Weights of a small GPT-style language model, trained from scratch on English Wikipedia.
Size: 21 layers, width 160, 2 heads of 64, MLP 640 tanh GELU, 16.7M parameters.
Training: a variant of Muon for these matrices, 870M tokens, 3317 steps.
Each number is 500 + 40 x the weight over its row's rms, rounded and kept within 0 to 999. Layers, rows and columns count from 0. Numbers have three digits each. The size before them is the row's rms in percent of the matrix's.

# layer 5 attention value, 128x160, rms 0.179, rows 116-127, columns 80-159
091:541506520465436470504498469462558435512533497511487493567495544602460493516463495449499495459436564561503548512517531469484507546437559504485508528454503541558469527522466483498472575498496570489455513518448490522556549486517463493452490560
094:523527469511426472475508505468576491523442491551504536513495522446507476514472512491540480478494551481480481433549546531412544511457460531487524482415544577521538501547466498521495441400511487441525513519498520464607482572451514485504450388
088:537437518518463454447599504514504499527458514446438527552531373515522467540472522451540565501522517462504547491487492547453508531594471538530480556518489541453538534447515427392537488437525528468519552439499436551541476484519517463530474467
087:467496528455470555472543478509441459591534561511548490484454496381508492466487475445564521439514420495469493475491467549512458509542510478520439548531583553470490489505504475536458440481550480535479512523550518499453533478517465512469532529
084:543463495477483504594489459504533445470521544479490450451425508521539479477508551546428497447538543495463493510533496517532469438463491528514557509481559525448539495472436537490492480538537463603419525555555505430552521503485483458521520403
085:498489454479543562516490527534522518479449472479465443453474452495569492457517533536535596565457435429612505512518505438498518495518466467472514524463450479562486430575431531525509477571488523511476503529512449507426472433532497518524464478
089:565445398496476442421477526484489503519529545479482500491554518497433483519493471494465494538509516473468507494454541452521512500502513586521471566482423529452470550535415532497488511518504506608528492572454429494496460441516491482552502458
085:527516502500576524489481529457518455485496483441488553498557532589539566519402539446487490487565540433475545471534489463549506544539602458585497439559503559509494571484501461462461470571451497439507484465555465480428492467477462516529412478
085:508535566459454531521535397462446581499524462490486536556479479509458497527420495563543510521522551524446473522546616461482444517481561484491536497505457498494611486468525470563512477444511501535468516530517506540441564520507601461533515482
086:474448421506486517419442467508503475472514468536471522499443566493519530509561487509493541504458562455531650555510562547443511573511490518502428456478473508506555480426517473509476464483489562542444510488437523459479508496569472521523535440
088:530565510498505577529469548489510469530444496632525507512512568516453451526461463461475478511460551583515475464511485463468523495588533571403485595483507515470488445494466488516533506522434523489513470543501469462541469415447457550491526498
089:528463483497497502466500429480548576551490577516563522526548513480542495439547500409547478492505480526525504463487471471523507573501519469516486491478553476521463480561563494453510418522554470516471454454530478503565536475527594526479474467